Each number is 500 + 40 x the weight over its row's rms, rounded and kept within 0 to 999. Layers, rows and columns count from 0. Numbers have three digits each. The size before them is the row's rms in percent of the matrix's.

# layer 5 attention value, 256x256, rms 0.0823, rows 214-255, columns 128-191
087:556495528505491493478502440461489513494482476506509512469439504418561498475432522525510489515510537517456498526430482547441473498425547525451520499567496487407457474462515493466502487484504532
101:451504470499501521531476464516472485462541475498489465444591512445511508535506471543457490483490504464454485407531522414512506553534452484654477485426532534490520568522507505438507485465480497
095:559478536487528428452500539513560510468496563459556600501502515448480468453488515409491491505538432499476487508455495507490485499501484476533505451461465541475523570443537537461492555430500558
104:486593542451484502527536438500483474505553475497479458528576514468498489505502578556575451497489511446452503486488516521421517509372493470505546525529566528551480497535529499462493492513529517
099:570562544481564471506509557502445502548538525475565485530615501458525516448486509508409524557509504445506504474525578523477536609506496457594483534512510536489479530504553508500523467558510483
087:474495532531551452481540542502498515499520573500536514476508454461426506483508525444428507521531485478469490553379423507553514524423570501494475502474386522536517459533542482501467500474542552
098:454490480505505496539460449480431563509509516546500491499439496576492509474523532519557541520481573445577494512472530440559508497468495538429503490535527572513479521482522482515477540510503509
092:521517450511505501558508477512593487578457534493548560451494501508552584495438504445529462510518462500535511523528500521534469514543475491473522496482450440539519547573510456495409472451482488
092:525544495494554530559539549485548556474489487565519509551544543429532569506467497562567532504500474547408499456547472534473558509464481505490486459480503476500479494484421459541436504530515486
097:548506518549494549577440530491503500540481478489546525423452454572532459478484517545524530431532574496492505561438500531548463482498520582488484562468427371520515451533484570484451509498516437
095:483539496489484533514524457499509480510550503441428516541494476507526516462460493455512459501530502515505515564521535464507448421522374479567498458536472511532525563557564516448509468459489545
104:501542469419529486512509455552451598513526512489484562483501454501511552506489469454583474507500480530464501477506499484527435507466430471398450486546459505519548506498523517524483551477512476
084:488454474496518548570457520476565514540509577571484470514460548568509554531471459439481495433509536535575489517426452480512473549520443489502460510468428431528494537476489588492500475471476509
095:507550492512508492474489519509513446472568541489546475480524490458480495561550463478505519532548472482439517436539496493521530501444476433537485494481520556482509498476476472553524534433507512
090:503519480414504514584528492496512590479496473554506520509471439492566476586492460493498503482516515544458488547530492531555486540496529476555482438522422572506514543570530553477461466529499492
099:542498507507425462581555517490490480492491500499487574509528517373466443551472504502558489500523459534476520448533502518484500502474495519500477524476495529472479484499456466533509461511507513
089:438494547550472493544454498451516450532474457483500535487468494517559494463428576452558533463484475535444501473483477577515498505568436550453502446568477517517497510541467531407446457562547459
096:575502494446490442416514487537484521455507399525518569491561474471520525500514494497493523548543448476516494505492442491543523423431530529573531469476514514469554465464513511542523524447515550
096:482517476555458468498444527481441539511564462460550461465522509497464521589476455550383472531454505517516510460381523454474508489542512419580530528444518506581461572492498467518498503565444623
093:450449476399489469541555511496501500543502519509488528530500489574553536480527463478494509538528456457492502545528524538529448499575477498473481463576424544488552432438509513488480473441492521
097:446524543499463480548557491458467502477442564443421547446486485583495473553559512475553494456516579491485489552487504522513480533490528562514506495441504543495506524497508558498470531459588476
093:476529510465485484496504490497544487494417546500361470502446508539462453513552532483541566433492537524412496509520470538420474532534543502385487518522519530565464504524508494530446485525544482
085:399439434507539494500447480496483470510519502510523487482534502545528577468495504547453504543444552495478478494568536500502449452502553472500532562446523474462519449471535488490534524478533458
097:489469469474479511497484525498515622484476471531470508474481521538450476556516480545569450445441504568416496482503532523489503432494470561401463535404469416505436538447466464572508504513491505
090:434485471525483487506479433509540511453519451444521567510524476496508528526517459468442456532497541559493514511539524494589458477500491527441495462497440524544515430486507495466440532390523543
094:398506528556525518470451463521476489455469560479470491498529504521535526490513520482501495506476470534503463510454496494493505535495463471539529437481512549532539509493495501396451487490465482
087:562493537484422509472462548483452448482481454498523460474501553565479528536496437501450503456537546529526510446429581510522481468517506500492537521487537577445446473463558513457468523454424556
091:492530473421512558469514505499435528485454491528477472435522539508437516477489465548529516470465571532584483539455528471480498500497516489396476501435456479498473519446521518547519534568518486
092:431461509553421535516492462439497494537453420513430464557535492554522504454456558526442510531462450443503491432441455525443485529537533562434535531530464490456521481548513488513569485524506519
094:497486542519452471488511549522460533441528515479606546511544517459492510515490505478418545520577481559475506502440572474609497482470570478574488487429533515502484450466449470478543566455449513
093:467466501536488495523437472414458467468461472500537481536519497525502481459485569504442531505551510505489490463587553482533552618509507530496540539482495561548468489548516480416526425517514491
091:452462479463525461470529494533523554537614544476479487470558455533544593460555432485530460547465503466435515504538526502432481488599501481481494531515462533538529522542515507490518425531535517
091:455449470600518509452462498498551454551548517494542395482524511490489537526474505609410508505541511470493493461536512481488501518524548427513518568461560492532426481476497494509557482546471495
095:563501512535522541445521469538531473466525465541493491520521543505520570498450486506523479540516508555454490494495391413446520431442452491649497519510467475447514514450461534531525582388500494
094:500493471471558509505444407510451498529519410546570456504486454427568608433460466573479545532440543487588493449482485513523512474488502496478555557566536528558541430525493539477553525560498428
089:502489507462528582477480516526529510558527534495493550495492498586463512583416508449439457460488526530532485524535524517448476510562528515536469492503501593461481522527519470512484538448467543
086:492543503459492463536544489533499532484547630443438553495478488553513555495527550479549484418473483488461499538463518504438477448519577531452528455512533474473558478530495480413478476447510490
101:416483492429536531469478459499484409511517412542496479491381468630559527417473524485508545474458576471500480572524482490520464472561498558462480459478483497567478447475533522468504503430538494
093:509483470509478485476546514534524498463537445507472459593619490441506553501552448558492481515515454470441497445528492471538542449455471446513512565567488498478568497472507528514567528530503428
101:522471516481447480522462474465468553478451427554567557513475526462509514475495508535502521503554520521492486501432443529554486462507533542465536554486474487534475398471434521419498497560498509
098:486500544507500568549507543465486464524458566454490391443467463586460405491513570499541535476453512545531514505410530522461534542477557523522517508450496494557459559585461480511514530507454510
087:504481530540456483518500567576455516492539458543486499446507501457498504492523469548519507481396462476545479464492518467504499506469542541400477529510479505485503441382493490543467524463506505